{"n_layer": 12, "d_model": 128, "rope_base": 500000.0, "parallel_block": false, "lr_mult_down": 0.7, "lr_head": 0.0063, "final_lr_fraction": 0.0, "doc_mask": true, "steps": 8375}
Each number is 128 + 24 x the weight over its row's rms, rounded and kept within 0 to 255. Layers, rows and columns count from 0. Numbers have three digits each. The size before them is the row's rms in percent of the matrix's.

# up: layer 7 MLP up, 512x128, rms 0.186, rows 272-324, columns 0-127
# down: layer 7 MLP down (transposed), 512x128, rms 0.0685, rows 272-323, columns 0-127
up272 096:141127119075105165076134153166106135113109095139068109134089100152138104140120154181093136151112130100144127110128109138090122166156120122145146091113122141111134131107095102149145133126118139133136105152134122149112088121145106103092136150135120131105114100099153107131136138146132093148093067127152164107148198113134089094096143106122118122161108113113176096148121125137117138121145
down272 095:141101160139159144137094123102157120087169157161138140115151169102131128177120121144124126141125094113137133138113108100100140152123096102098127093085144150132124175115134114115135200106131136148121181119099115154123138137106108166166150146081153166118149146107141096134137128130134145149114132103090097171124153098153174120141111145108084115098125166135114126153111134126093112135165
up273 097:145148132138129142167087098137110143171129081163128157122143137127161102087119143117077130118151105110100118095096120138113145107135113107156159135140141112156162142126104116122153144129105135128082152102129144168090109090131177150161110125102068163129162135147125124106130149164092134157115133177130126145171126140140137146107150125140181143131133177096109093141152105107102134118105
down273 100:125108132104149144104148149145136161154138148128107094145112136117091126123120112175123163122147153142152110134141112131146093125155153104106147108169117110118148106119114133104136088180133171120108143127186129147114163124121167188127134171103139162132091119178145136116175097102150121191091124117107122111096139120129173119108166137159163139104112126162114127134092115146106118157115
up274 109:102157109137148116126136115106177140164179146172113123134122105139126115115137100101068086154129103169139167140080126170107153127159154114112143133126149151100164111158088144106126099128154129133104104119125113110144085119112125109144157126068098108128141100097111121148153138122106108113079113136156159156173143163134107138140111113140138081138104159157137122130155121173131130119116
down274 108:106120133123157144126132116134132127123103164122123100120140120112113120179156138129113138120116112091163126137168157144058098139147121099159092158132138144097100158122148121165123169133149091101147107157151148117157121141093166117103158132139132131146098142206163103143121134140088132131151105126111121142154134152101159138142173164121122100170114165164127105122097132090123150159092
up275 114:124118149118182135143137134120082134135190154165132120083096093116158140115128100081135130168121140126189157139149136147156098106125131125102131120094138122156114161114122114153173116161114137146150106108112144085114146162163141125178147117128125158125136087123129133143149110106122093123117156142137154146135125127123182158127107121157133102140110128145072159112087139109166163100142
down275 106:128143112167146109082162108141103113114125112120150111142165106130133150118080137144148122136136104105122147131104134137100129134148176127112142139154104177150066127133131085126138120138160164118138130145111130129124120098063105153112136098130150128137134115092144144106105100119183120175149111159086105131083134138144100075124172144099172117120103157124143158161145122099101105158127
up276 104:175099118124177143121134119102154139150165122138122117112085111082122115131150097147125111116120131117142135134122144102178120104100146149134124150126108122157135138122135154109154078108128116104098180182162111132114110141109090132107121146128140172119173108162096116129113154049125116134110147091169154135155128151111122114151116138143071088164099130147113124147159123153126138136097
down276 106:099103065120149124132152155140099158099112116155120146161128122079149156109118133124154168097099149117107080099129127145107117183118150133128129162138166140108121156110072122132154135131105140147105083107130128120158135153127164144133108130144128149119129168130114129104142133129158163116140160138114134094051171122165112099136100116109144125120091086138109130119104128134154150097088
up277 105:113120141126105150147100150117128102159135183118117149132167132094144102155119079129109082183121115113152139104133124107121103123107128117166142174097137141170125095097136140164078115127121099120113151148126137118150139135154140141131133104147125122157132104132170100147187108113125112132107121166139087135151126133146111140113126166109100151136141171168100117178150067124145132147174
down277 104:108161117138107114122116153126163130117147143152151111155172154161122105145069181114114156119091112092129163089139160127154097155165142116131118124170129147177120154127104132164146153147121156109105113122128089118121146127128128107147142133122086112117162112152145148082139092148106086128144143133121153123162162099090102114097108097121149118151131161148130187104136121103120120166161
up278 100:102148092075148101149088086112147073152156115097110142148102116134165135145116123152094099150104154121107138078105092187144172094118134110112122128113109148151147123168132132126113083143131126115129168130105115115121108153151128114148126114115160151117147123118134129082155118159101135090153111147123144175153084143126114076110146150174133124123152107137109108108139126113145148090134
down278 097:094119120132180105129132077117123149106112091135121116165121109155111105130156147102083151143125211136070105159138140118101146138148117152125101152117147146160136147132108132103117144138164111113148143133129161111147185148113112144109130110101145125117167133169096095153140124104131151129157135158102104104085149122131174107147112115160130141115166069165115127114121130118150111129108
up279 102:163155125161094133143140151104070172114146135131099154082158142109123123085160123097111148148125096138143144124144170130125146142127123165114126104121115113130116132130143152124138133156171175145129103121149122132103141156092141108135122129101117118146143102139164175095157075144136159117103142105114099109146067116144130122128121147154095112132137056141156099138075103093109127143110
down279 114:139149132125121120124112108150115126125131115109119115150101109133128141112163113141144168163098139140108131125159109173139175133150130098156068116134158120162072131089128159139138142123197139128150114151151159093117127133099124117114167097153132086139117118078063142113119121133103154119142157108169103096081124154138102104144107139153109130161152108130135164132127182145121155136110
up280 088:142125139140153169151122052136145095134150111156139141140103155093098116156147141135119150128129107151117107083143077141104092114140083080162086129129083131167130092124137107140147122114140150126139177112124141132137127155128146193097133137159087117118137138157135132142095132163167098135120102140121152111115085088150103128125145131117120136135112119108095138158099135152179123150132
down280 093:108157093101100103128110107133134173119165121121092168160135122097149132161135130103122108138175117149117135101100116123125159144133119130108187143078087113111134150131153132112098127096111116124155092122136131146126087173115138085150133137113135159125152117143123119155128138131132152124118143162154095125072122170100136122108113173117109098117106145130139130078169132177135107196120
up281 098:147080113150099146137132121102131180145150135114115067113108135135118127128129127142155116128143110142145130114114090125182148110104108128154131105102113119090137132065162127134088134108150112138145105138135077128075135167105111137140141116149141132145150095136127190178154113130100125147132117117129099117135132181107123136173139079135146123139112080141120161108185127117152121095151
down281 104:147112122133153147114124155138139109145098085145099115122121126155098136130127116156114145113155117138129109111178162084108101126154183148097140105150114120146120172119091135104148114126113086122118074139140153144107176158165121116119105102112141163143127140147109168106095124129159139127132118087122133098063189090120149136131143118166101127171140169144118149124079100114118127133133
up282 101:147121106139113132124194128125192090108135066085128114157152085104111145141141121157142129150147112120149133099118121115164097158129137123090153119099125142139131141100123168163083116138148153087107112084138131101127093103148169141120122142106132129170145169117117131143113134138081138116144158105140129141146123143124102146145120129183115146128161153129084130104148123153108109084166
down282 100:109131142133113177105184107151113124137143139136113155136089091117122106145137147099144161196129151119119135169128084089090128097121105150132132162150110148130175082104130107182114108116102105145109114118129102142126167132097152165133116132131129142154147136098116128110122133152096138137147092144135148150159158142154099136130089084142138127131163129109133133144102128095111083091078
up283 093:141131160130091100122132146091159130072113094124112164075112131180114078144132158134104151130096164138145099144134123112111145148127118157141096119154123174116085122130155131133099141149126132122147149147150150128086131125080144126123159146105112175160147147117173140113102125196121109122125090138090107083151146120138137113097103119098110108148129123138107115137147118133121129100181
down283 093:120154156127137134124128105139152117186115116144134126113094130131166104143105098120062109115194095097130111151137151144158121088095138121152122121124118129155104150128079147114126134157161126093173174164130161132144137107140115114118128159136104137106121108124135120110104155105123168111130132099134100127092142122134136114109147179120130138126085176123086169169111129103155092171145
up284 088:169151133159159156124092121109088144107146140110129127119157102136146140148115144157135164130142123136118106109131120150167142112154128103095154093111112149170149113109126101156119128118197119128136130114143128121129152067153136069146131108121131097112124116120141163070114186162126101142116082084130123142139118107127133118150162162151128161118145153127140073137109193119130123147134
down284 095:139158128155133129111163113116128126134134130106108128101155121087116136118134141136173134086151116149098088109181150132145098126147142080150150158135095108103092099134139175194115101126133114149118120141116103127129139100130071131119092167096107155120148141119125107117148097134098098106156117095076080132144122147129144160121165100106092142136086142138127117161176131126154124127100
up285 108:097133118160118153148139099112131098155109155127159162109102103142146192109128112118148125113137124128136133183105140103097086118111108155191129153116122117119090092146108130106095107084099111088115122129138168130111102123125110128088124163114106168142105123093167131132195130119113135140110143158145145163182133125145145123136110132160139134141136143120138126145114097168089139088101
down285 108:108131127130141119128125173144083115147138139106118101099143110160130097160118132114097123099112106144204132105147080139119154148159145118153108180111153139123107139176154118148088123120122108163120112151150125138144176135129117134095105139174134097121167124130197134102172127170090135149110138173142134135116106127110123155087126131146141132084138129099129155107134105148143162128152
up286 099:121144153163137167107123099128101103128124115139112145073112149137165127081121152093103132114115100145150146103108157145126136129062087120098180105175119152126156130110109190118109159183111135160093141108107146114149127121103104111111131128189142123146122148146092166128134110119116151131111128113129115153121103181134101145118107141140121103144146141111162137143156111121105111177129
down286 107:099141070119095137096100103119147108099142096151135107136139135178091144138126136138154104136115150084105137138116144167174102156130159098102133192119143140133110129097127121149108116157134134114116164120149155120138153147110137121120115117150126114104099109116113183150144110128095131085141092137094108123135089130134125156163139090077152129099144144096171145172089138168102131109118
up287 127:193105079133083121110144131139113144156115104115132158144146116107127117140123149132123138166102147125160201108104076147155128109082176111135132126102118107099155133149118136128126134145121139123121173152158132114130127135149128120118121136135128127137121153105097125105182102103178136088095077140090132098132166153124150119120136121130064140146135107139155155106113125090112170117123
down287 135:173122086083125097123154150138137131132178108143143154126139121118102144183111092113091136172129123140109197124095138156141157135148138113130133173110105151101128109110130136154096133121136104120114149125140141103135135095120152079095101170116094144133101110113115146105155138148175126123107103120093138108075114154138190102124124123142121117130112075116134097119101127125131145149089
up288 095:122134127118141141094120069150137136133134135168127104118122171104132114121114122132109111101098129121087143152182158119098119139134148121124051123103127168149160145115093117141122159113160145111158128129125149122140106101128162165109126138161127126158121129182147151176131145127139166180139125077121134117131119164129169087132185137148093111133112152130134112127115071150096120132135
down288 088:147135117163136096146133162136117151087137117098143101183107140180145171128127116167110084171172150142171164172141110130123138111132104127108132110145152123142115137163079104122112079162136118122090145111108087130141126095149129147121109125112125142141110157130133120129124148134173129147118125145096157159129090162111097155138131154125156163138082130098165172093115127105130126099139
up289 100:086150119139162099138111095135130109126116102116136150092132117091153136124135092138154157139084144145153139141133131129140102098129171148148086140096065141152123147108137082134125119111127138139112136132104099123122125138139132135095131164127117151151128168127097096116168100086176133083167119095110134074172122082140178135116156154164110124133095131123138092146149102168107122120133
down289 102:126119110102153148120115128098108149107122152126084126085114162157129180121111114141139108129167109155112131130166136129103157130144115108117105100189121119119118119144103101117149118162127134101142171155163162133153100120119148149176168108138157084108158104112140127099101102169101117126084127117136100142070157132119138123099109093179145089154149086114130126108147140100151113102135
up290 097:101147134145168165154154123168110158168129121123126132093126116139130112135114128134093090115080122135109114125131066126111120149143170115124133143134068127168175141150131105096130143143137157140097150131116161140133098105128104146118088074156135100094118116140171146123148146102102126113148141141108167132137114102147158141139100112155115105154165166059110092131151107141144106147117
down290 096:097138122119140138112111136134137134127120114139137078141113144167149120126136097099156123143145107154159119116111127138124091105117129154146082166103103134082143064116096111135148122111094130111130104130140152135099138099134166113138195185144109135138084147138114136113133111134155128084142128110175100159107133128125092080059116162125159154095122100129136158121153169136125127148154
up291 089:160129140121154140134118110138115147118105134117085135081152164130107112159082121165114121161114132154160120104091149144109198127151163110112129151157144130164140123144153118118156134117124124082131144146148117142161069155143150136108121095131124136096117126118154126127146083127111122141122101157093120138092138182134168145168081156127139128094141195141085105149117144101122114122127
down291 106:166118121134133109135125153180132087134098173140134113090152115140113117127082123155138164087118135151141095133141107168119179104097111137146101160089117153136143108163098080128186150123139146115140144101111106152196104115100178137104112098152122138109093098103158156136094098119139124102124096143099116143095145148122151125116107139124162128130127117130157112107137159131143117141107
up292 109:108152108110154133139145127159123178151130124146088117136114145125156142142157110139130106114117134109139134145164089106105152115092178107106093140164111116125130120112171175138188131127128204105142153099144107081142108117123118144081095108145123137097126133138129094092122114123137095123138122137109073102161143141142132119168143108130087156128141167131172138095128128182133128116118
down292 104:091108126120125134147143117141136141116148110144116128119080124103124096137143148084080132115099126107113141087127144095107126133147116105160152113114146143110151131112119098139181141116129142144079132158163134187118144121147136112177150153095170115121146148090151134127106125150050135089147131123156186097133116130128121111117160136105143090157096087156087116119112150123124118154087
up293 100:142161147104103099120090153148126135152102134175131146130138144163125133138108075142136069118139113141134138176106131116141132144116122090179154110153135094166096121111107138131117137135156163154101137130153115109129107155125103129130185121129135113090203125121085138129105105135142120096089104127140170121151131129115069144119082123128088160151108111160105129143116135135084128124133
down293 096:131108127201113130121099082110074123108116181121090132171123133110132124166128186129101135129127130099151138121124162149099132087155111122133096107140134121118115155140150142161125110161115139118151110116120157111145094109097138099118100122162123109120143142108140104135141128093137109094192127118151095132132115133149108118154120143175101089106133167113124110085185127130138145084132
up294 092:100128115121134125116152118126117116110172109103101113115167173110135114128110150129177116130145140177154126089133135118135100093099117169103168157105117155142112134103116159097098164130149124134116091146151115099137088113116134130121160077126088127141128150147165119110141115132103141105070117102084133143145117172117135096138126130138173114094124138111168080107124081093084134138098
down294 093:099166131113137118105111116122109079130162157124121098116101117105088097167135147132121097109167131142145132110167096100125101126117081117101126178148144120118141161098108091146115132088170109107118125134130103105144099134141123170142171115157131075112128121096131076144124141135094143170170175117141135092155130103089131170128115165139130117152109107105118153130108140100097117122122
up295 092:177104166144141122138138086154128138128124140115139124149148142153110124098131104121123115140152157147098118082150075148127099136119140155167142139114100132112104152189158113086138089114140136097121122128127166132120116131161103183124099130112124140150135115147148137101199095163117119132156150097147084125118119134139158185086095132116147153085122116106132135140112155108128132125076
down295 095:117142111124113108148107119140093117126118138142128144109116121128145066106158122145139152106141095129166100130171165124121120115116146127124153153123158088142134150128128140163153121152069186162130146157112120132163135119116111080115148154123111094141100096134118159132133127144141083116091139031134125134129122128096139087132129147142104139114092096109138166112114142106113136105187
up296 104:157121209119103128105110097135157106182115114135111136088098153101128132104142106149120135119115126098150127117120148154144125169149127113051151131166116118123121136137128128130073140095147080163127130165126132128130166136139138134090135130125136118069160131134170172110097153132145158131160155079112157143161128137124092151141145117134134087165120100136115146135136143131103133141123
down296 098:126089104138132169136161104128111131133135137121124093116135088084166104129128146126138123153170146126116130159140117134114143096109110132132183119103132141144167102149170115099137135106094145120112122135155130143155103120125133121103153120097147124152122151154137143142132131102131079125112105163118075135101106090178143102113116081144162165153144166095106116084151152158154199132093
up297 092:087145119095127096165113149108174132132123146173111143125146126136141177129111101080134119106082104106129171133115141124144114166133122125085094152147126135141151096126135136151109121125100110134121089158107139145094109155103145148162171139098161142099116114127079124115113102133156122127158163138136114092182125128112081118099098168106108147150164127112114107122086102115111114138077
down297 090:127141122144123118130108146134105154144120125066098172151107167115147090092124157131127081142087115129093137099123140141092122135104164100112123118144105144099103155160136104131107139120111102160164159140153182083134146128169114141119129086176147164148142120168139115102170144121084123138109101082117148169095144129158136149164145123115125115125126144161136108133126139107173153121139
up298 099:124149157137135130117103086132150146088119108146131143084123153119094131110154153129151129191124138113157100081112101147148128115098132154093116091168141149141078075100125150083144116176094126146139113107136149151124117092115117144116102105132154110140146113133124136121129139123150111122110138141117091122111168135159153137083136110120142107175102174147151082148160107158182118140125
down298 094:100169142128105089129161131126129099159135175115142132163144123129174160114124124095143123113117160103119137157133144073164118136136126181118146134125118121156139152163106162098111174110143118126123119131111123157060121169171117081122078150116135139095164117133131155157130136135160123167109126162140142099166108138128081149160114146124128092122116114098088150110115105124116107157129
up299 104:158149127167126120142115146093156158153156109140104098105150115084074155153085113141153166155139154107146124138121123133141069171066122148161110104106165145137170116122095099163150112128134146133132140126132155165122132160130112145099145132138126133173143128112112135165171137156145127142156129130138108149127121135157161113183126152113115130131138109099102098099122089147158129118175
down299 104:090066129093129118149111185107137147119105145128125082131139115125137119151108151087115094151097110138120158094121160125123086147131151127072151156116110109118127143113181141123123142093137120135077155102164097136099145145105123129091093166098147175159116103116126126127117092105113164131129125119118124154146144130105131115147109110156133084101153171135115130144151138158181124122096
up300 096:130107130170152133118167122128154156122179141111128100075078150104113145120141119108102118126135175106141099132153127109108134123121130125105110138143112157100180148125105139158110124179136106120130115131104134114104115167173111134114143088110125130088186126143126175160102124150109144112117100170097138127133129133116170066164101117103104145183142098101129144127119139122113125090107
down300 097:145079129148150130115154127104142160119100106103135147132129078143113133122140075149146158116122135150152150153138088128125147126142117101153144094122104149193105120118127118096140164102142154183134128072121134176139106117161131098124132099115139092132102129117141131091081078124117143163114168146157066147142155098115123123156140108134166134089110134141143137115111136138101167113126
up301 098:083155137136096114177137066167139162129099125141140114166135145119120160091129137171117085140175129102105141145166144126110132121131140150141133117148149142113111108167088094139172167076113156125139115152115142111100112145118129126133177131148131140151147164139145118102116081097119123156095120130090115124145176144141148078129165110153177124150139128112098108109136135103138136123126
down301 097:145171117101117133141093187110120168138126176156113132128120162137123147120114137148115177123132147163167123092138129153170114116139137102166130137144108108145167126124118112161123112135119139144087122143169141165152155177086128154124124149098086139139098106114076092132121123125123167130155112078149114163146175104117135133103107164122071129131129123128158127117161117092122118148110
up302 107:136161132132159111119169119096086110111083090142132116085118105145132148150143126114163124099163146107150132148128130099143104147110139151140094109140125132141138116175122119105161143126120126115150134080144131148132081111121144111082133076155123122135161103142128112101077135133089130123129114071139126133130132113150134129120131130153161141093204110064128137108115102145080100163144
down302 115:133136092126152114099111143100153099158063122118167126111106118092104103158149081133119121087124189129106122091116131102131092131103134103142134139115136178127113129114134121096166143127134110120079125104153146169154124132155134115125137115114141084106116088100129096133119161112094168158138178100123127111116175118129108138097152136097152126111142117106145163105129130088140138181145
up303 091:156086118130112158133121093148128097136162157140138146095096079105167145182159137107114124144131141092135153101143074138147157122098134097139142147143137103114119132164164111117147143099072128101138116146094134104096136069132141129119139093134070105130158159152153162115146144101154134139129113185141132157132108136128155120097177138147156128102116127126120109140142101121106108134151
down303 103:113165139135118137085109159122094151177114106104130081166106096124127126136124113171116133109142119124121094172095077137128121124148088098159164129114099147154127140139140164136107103125175168115147113127121163155180174108127100116111122157124110124136154136111161173129116112145102141110141126131111152135103149094150068109101123109095144103094122093099120128127137109164154143108113
up304 099:101135137146147129136129113138095102160078088143083108132148094095157092133098109161135135136129147116109126162125153158101119131157190118106134133142101162138136126127099082154135137153121146096133098126112117101142103113102114182103118135157158117141160176123133158104179162139135089092148101107111150184147160152137117100104161175140123137114117144118136114119110127105114162117129
down304 102:080153122129144133103111159153087124137143118153136108166147093134147123107115129159124100113161114126143153151159096121129106159128154075098127130146126136084089122167091131155139143073119075148129118131113147165099123118106159110111108142122168129142130120131126146192143118092163153111120148122109128174117155089112139121150133157121172102109091092110115099096120127088119094111132
up305 100:129118149157079147185112155100114113141129084047158083129136114126151148111083147107121124142128126099083143128161155123141109101121121127116143148160135158140135091115132140110134113147127178133112139071123085158134081170140128118127142114094114109137118114141139138108131098150147134151129168099138156162161173105143163095110102150111121108147135125135119111127128123146088132084125
down305 100:143135121106133137165125125135098171108119098125090124151115108101143145141089138134131113158114146107092093143128116105128101128113098090120166115077118153149116141122141105104097113162149095149180113099119115124144119145132111182096120142114114184119131107113144156059086137121160095148148116144112139081150122159163141153163144144087135103146132123140133146119143153087168142163143
up306 089:129128116170124148159122130116118074074153104097073111095110130146145157099097142129089099130100153137172161150094164138175115097166144124125121148169097130183124175134151103100111129110120177127107109149107142119099167078122149161147141137120155168109143111138106134165089131080126123120121127125141142141126138131120107113118135147156139159137119149167121124139116128143147138122149
down306 100:120096105127094116108128110128140136151141141125134159117137160109148107152087153150128129132158139075142170123110149121099165125167150139118091099143133138109134108128167106160168138065113132096136157110113122137126162145136105088078108106167131127140108103085140133117211089156135126179135156141101145136105077135120121115141125131099122138129133110100104107127085127115155132129100
up307 099:144122150117089133156115096116166170118127066124101153105146075120178125123127144122076116166118137123151100114090130126147182141144164136118159175100106140139162150095103127159126138078092149120107141084165135151103145114089120118145118111120121072135155146111102152115134129148145110136095144099125140119148136122104154141115126137132114166139139156150181133114136098113117129135156
down307 096:095141137152131148166113115108100124125100162153158174116140114113108087116151168116111148170103123120124121115120133117128147158137163153127137148109159103131097146082131142145160125165143123131126110099131151121129155122131128096109144135089104169115133142125083172127123132145131122177129112108099169172149139144140134157101101146226090139089132105141126111152118162102107097139137
up308 091:104092141113187135098145124118142148145122121121093144163115092150130130124124104116170140108134092092141159103111116115154107177161118166098120135084111152104108173166133100086103173118157125101077134125128096130130100153173139080166130087113130148094137112130149175140126112145124090142123101129123152125111162132127097158160149094142090139120153133125128128115156161134123130128117
down308 096:153124149155152138178127157126104148111138118122100115145139176110134129115122148128126128108093115153141144134106087125120129111116101137136135103120175165142130153120157133097147159154103104176155106115164172138085155110092141137167108136088150147116095149127134083100131147074190152096090124087113141124093127149103161124123125131082137127157127132144162142099141139080149140132131
up309 104:128107140163150109155129146118172144120150105140107096106137151137172124186174120152105152130141177126133149139107082115135128084164072142182141093151107142150109086130139160143133108114112104130125152129183100129113132148121107116136148139152116102135112104102124107137147121176154127121103120101132102144097127173178107158109103176123139105111134120104119097110111147159106138114121
down309 097:121104131143135113100170123121150110152096117127142124133148103108131120098093162097145137128123128073128115097111147157086131139111121153118135137127100112155111122156137117182090061123128130122144140097093128122098088149159145163157136144098131145130099154114104201142153125100163136146147143190104128125131104154139129151145127121108110115152191174119153121113146129122102119157164
up310 098:130129139116119135138097090119090114099118092111143099121107115120150101108115189142099118155148134117105121129130105083169162133108095110135110134101181115131134088128078093148122150112123128125104199119131136118127126105097158120120150108176095157111127103133129153125136081130170119153131170121178107149130117131104138114156142133144141091140133162085158128170106093107117128094111
down310 098:131060116167142136129121142074120133132106099119137097163115118111129164138157157172113139151142164110075104131142107124131123120140107143143119111075130134123146156132120119157109113136110052178082153096157148090105184125154111107116133110146156152099153116131144117141129091120123129159112154113136106119141124112129123119133135173131144089154096117155134149146144118128117155076109
up311 097:191100102167122123164114141133155152109115066154137171167157160129136133107121159136151119129135116153158124155110162135138149112123129099146133107122133167096097114186093118147152080169125098109113131102082163101074101162125123148107116129149159144165109131107153143117158138123116116111106115120117136128116130133181105151113146149162139119124128083118152099091133140125138120130108
down311 107:100162106123101134136145100145110128113189132104170172161167156144110104102111140114138136125134107158103088158095128149150126065118118125159134119141100130142121127084096121100098135132144162114122174108127158123088157141119120119097126094150092100115138117140115131182087132109116163115088165161115113120145130156094114131116130132110195128135090109140106128137137102124112146135095
up312 107:150138171112127113187102125101129100148106148140151166165092102144104133121120110113160110179162136076092148133111116108159121092150117158139122107105128087127137143145147120156129105119132137093134101154142115117129081118092112161150151131123138171155050106137124163133144113128152100122141116140141166149158131096104165128138115114107123173133155098118080124125167129112135132147125
down312 095:131158138130078102117101155119087129104140107139138113115098158112127117099145171144090143159144145183146100077159110142127155129150109115136119109116093116102127138105102142111132113127122143130135125090146088095096093127114123140108120134120086103168135073115122096131120162085085147140101100140094117133177118123138078154118110083147146117133095132118155144143131149076105161115136
up313 105:098162125138140128103136105095103139106192131102084133123133161161111112132111156123089097139125138132105134113097137085147128142123158109133138136117118133132098197157101134143125113145188155105115119147135133074146119127161122156128141150159142131118138123170133161112121098118122157113127107096160131103168146131142147127128111101116103166135091173130095092176115083119124072121116
down313 098:137158166147125092126116125126117167121110144088097116103136103185138158169126141124141135148129135134124129123086115102102085054123162151133148134115126127078097166128150104102130076158140139134127085141137123124108122135136104086137136120125107096130122126135165078121128121139098125086122147135136118124120094148117169115104155150118103158152154126122170128112094116150090157192144
up314 098:165134152142132149126129081124133128096089131156125120131126157105105130115149133148098137098130103105121112129089131156148143173124149174165096141161153133106131137100127131121109171127104142124144160083202106144150156138145135127139101120184159131184139092122109165129115126177102145131101126081143133126127158155100126123152126127151099128111125169095106144104086144106111168114118
down314 109:113143109116119140136126075137124078185132105121095168142112128109106101104138130106157141099087144135149137145147119141126124119127196131137111172150127159111136118150140093129157111166164103143161119153129092159104157117146129120147181121121121099118202107145124113147086123149112121105172145121087113141117115171131153120139119113100138125152099170148114154160133091138110119151145
up315 096:086109151175089137144109123136091111139127124145099167167136125132130094127117139140126108159178056138130162127141113107120113138126149161120082139142113144140105135181126166186115108123154110132110166102124167094109155086109130138146145136197163106090092134129152119124121106120147117113105178149110136127133087102140124137148083133135117125107122119139143138172122116130110125138142
down315 094:114133136076117121154118147148160140162093132100110109139086138083127095161160143145083127097145160137133110137119139177120115177130092120108154143157136120138123111125136159113125134165154142120092146104173097121139129173109098111142102140110102137121163132059146112120102102134112157119114169123143130100132097118113101117168150095088158096109123128131147149113094125161131073137140
up316 099:124142174089150175122144132151111138112123120105125146084114167073148157150123119122080118137140141087111131127103129122117143123130185134128126148136120110170091140099150110111092138104104094152122126111160120112167139103123143123144106094090147148103141116140132094115133151134096139129108162166142133138142130141131115154135090084149136136179121135054109103185122135135124174098139
down316 101:141096139154096140123162142128106141096130132165136133104126126122133165101075098126155098125113090143113150102151088156140111138125139148107128128151166123123133134118151106112134131091176088090157134123119106124119131117116132102114155155153126170112183130132121102145146124176167171125107159124125128148084109124084110139096134148076108172090097079126116076153143150131118141141105
up317 095:147134145145091121088115085135097113113145131168139153135167168137165145156122125131140109117112096099193194143136137118132167121136122137092127100137099137083137162136147166104142099138136131130153124136140126120079147134120126137191127128099169111154144150134104129132114108117109146102125126126169168141109139169130105111134157121126152122095166141125105153163129154133133094059135
down317 095:110156121127138109104095144107171143121111141105178111112134125137103164140120133083130168112139119154099093161143096128185138092087132134139143147129074134166097095151103135171122090138173148118109161126110135127095141156146114102126114134105125158106108168138152151115174125100133126094141158140162160114126118115144122161074141165135143136139153146080135118102113106152122105154123
up318 112:122139153123100139133126165160085103155098148092128122190134132099147115140124168118108137112160116114122169138120090127123080115120092105129158141110117130142124155139135157097086084124138126116149155087113119158108147139128131165094131092139135172170108099137115094066137136141104083139140111142133107148123125097141070174132142133149085142081136120106140128124123149135104153110142
down318 107:161136078132108071121165136089137067124121140157150119133122133116156132119112122121105151121100134095113124155115186116122162128138140078105158146135154085161160095101150125111138092093160154129133123113120147130137136120142109119120122150121093158119136083120144130121103125185107114161163108139151163094166142137115143144121118134112170109113120089144134113137174143136147062134135
up319 114:133111126126190127106116101097123124099123139140153102080147124125127098142143150126160144154136095108137133138142157117126101148113107134115118112134104162141154150158167078140133127129083124137086101122131130180140128125135118138119143160153175119117076122147155075140122122114139099114191139122101120146146133172157183093165144147129117174150174121104137116087142118136153166122112
down319 109:149161076105120118085125121151161117136085160102130141166156148117125138161113135136104094107114127142095123135113134130168153108140189145156125090101135131119097103118092138096143135116111143114126134140140115142128093106091124126151126117128118098177154116132141141151150114153180130113081117134091178102132120110127062134113151135157167160142086128138118138139093107146101078133103
up320 108:106103126168123157129157108089143114107121135114204104115109150165103081122117105123116162130111151133166119106137118089107121097134136129125094101153164095139103122134133155122136166073141111149143148148127145118116102150146133106087147116125152156098112143186133160114146160147140135144100115120185156090176139176131130121132117114127083110118094117140119155143124169129145118148126
down320 110:138113097132136134136148099124121115117134110132157108107124137117100126138116123136129158124138134165145150135128110145085123149141124165116062067170156119178173154123112141105113128119105111108125134139106155109168150102108128103065143145090175164136108125134194175111068137122132087107149134149116120123119128126129159168147172128102140091134139130114113117103136122124135098093096
up321 124:129132126110162160138088129151133120078140113115119141096123158154135139079148144131115142103149164131126157119173103133131128096067124151155099161135094132111132094132141137134161157140114133160149125153113121132118129127107157147140151183160133120138160167176064120113132085129106151124090120143189142128154132152108085113133156150110140137126120086141089107124137121156102129084121
down321 125:154152088112125171118118149146196091080131102128096143124132135125086116119142127157141158099135181152112163132159102113125175131074116119120175107125123131102131104110148158163135132105121116158093112160127121087156132129169131093130132127115122102131137156108080126144143118142114119127107138164160143156144170110137123138114130118144087115135115086149096084150136165151151138148150
up322 103:109148121129123162137177112113119129136140100134117113133151126131110145078168139166107104132124068112130145118152114116148140184092135137081135124144111139139120124100116135134116112088061137152154119116142167135138099108170101128135168101167158140162099096111129085156137126150148096115132134116141137113065122095082156111118136154161116144135117166105121122137156172135144148092111
down322 100:136137134119174152150083152134084151107109179092124123132103150149116101164110132070151122126134141134085098141114122124097134112123111103133099140166124173126127132180130115126147172120131112132155067117093127118150195116105146108136130124160158124137125092157159110081105180149145152150124100117122103118143137107089124113127103130152140134154144137145152146090161118132097139141142
up323 103:182134122127116148126096112147133133108118110154112126117118097122138144109152143129139093170126175111151135152100147161119184150141091076112139140134120108149088119148120107091122122091084101158106097131122135173129135112181128116089125137090118145118158070126147132137161136125137094099112153108112108136117142117091104154167118078113086130153138155136086151121162134119116143091147
down323 104:141091161159119084117143120101132158131111160135129094095130146137136145117082131144098104119133135176134150126097101061181122104119142099140070102169146136117141144132139142126181128104177119133140127150096174137178122165105080111104114113128082136128087124166107102114098105136143134142127141151129111147138130118118142109111108169152153110112109148112153105116109126140136136153153
up324 102:108187173118108131088143124095110153098122137140074137129122143115128119078094154164115145119110139135138135141145090121113093138127154178091138116153158143071135140162132072159133145138140116154135108111134130156092161100133104130143128152129120115131117150141142126083098122138148126129173146137135075081155151095124125104106095144129120128166091126141133118138070137120141116125168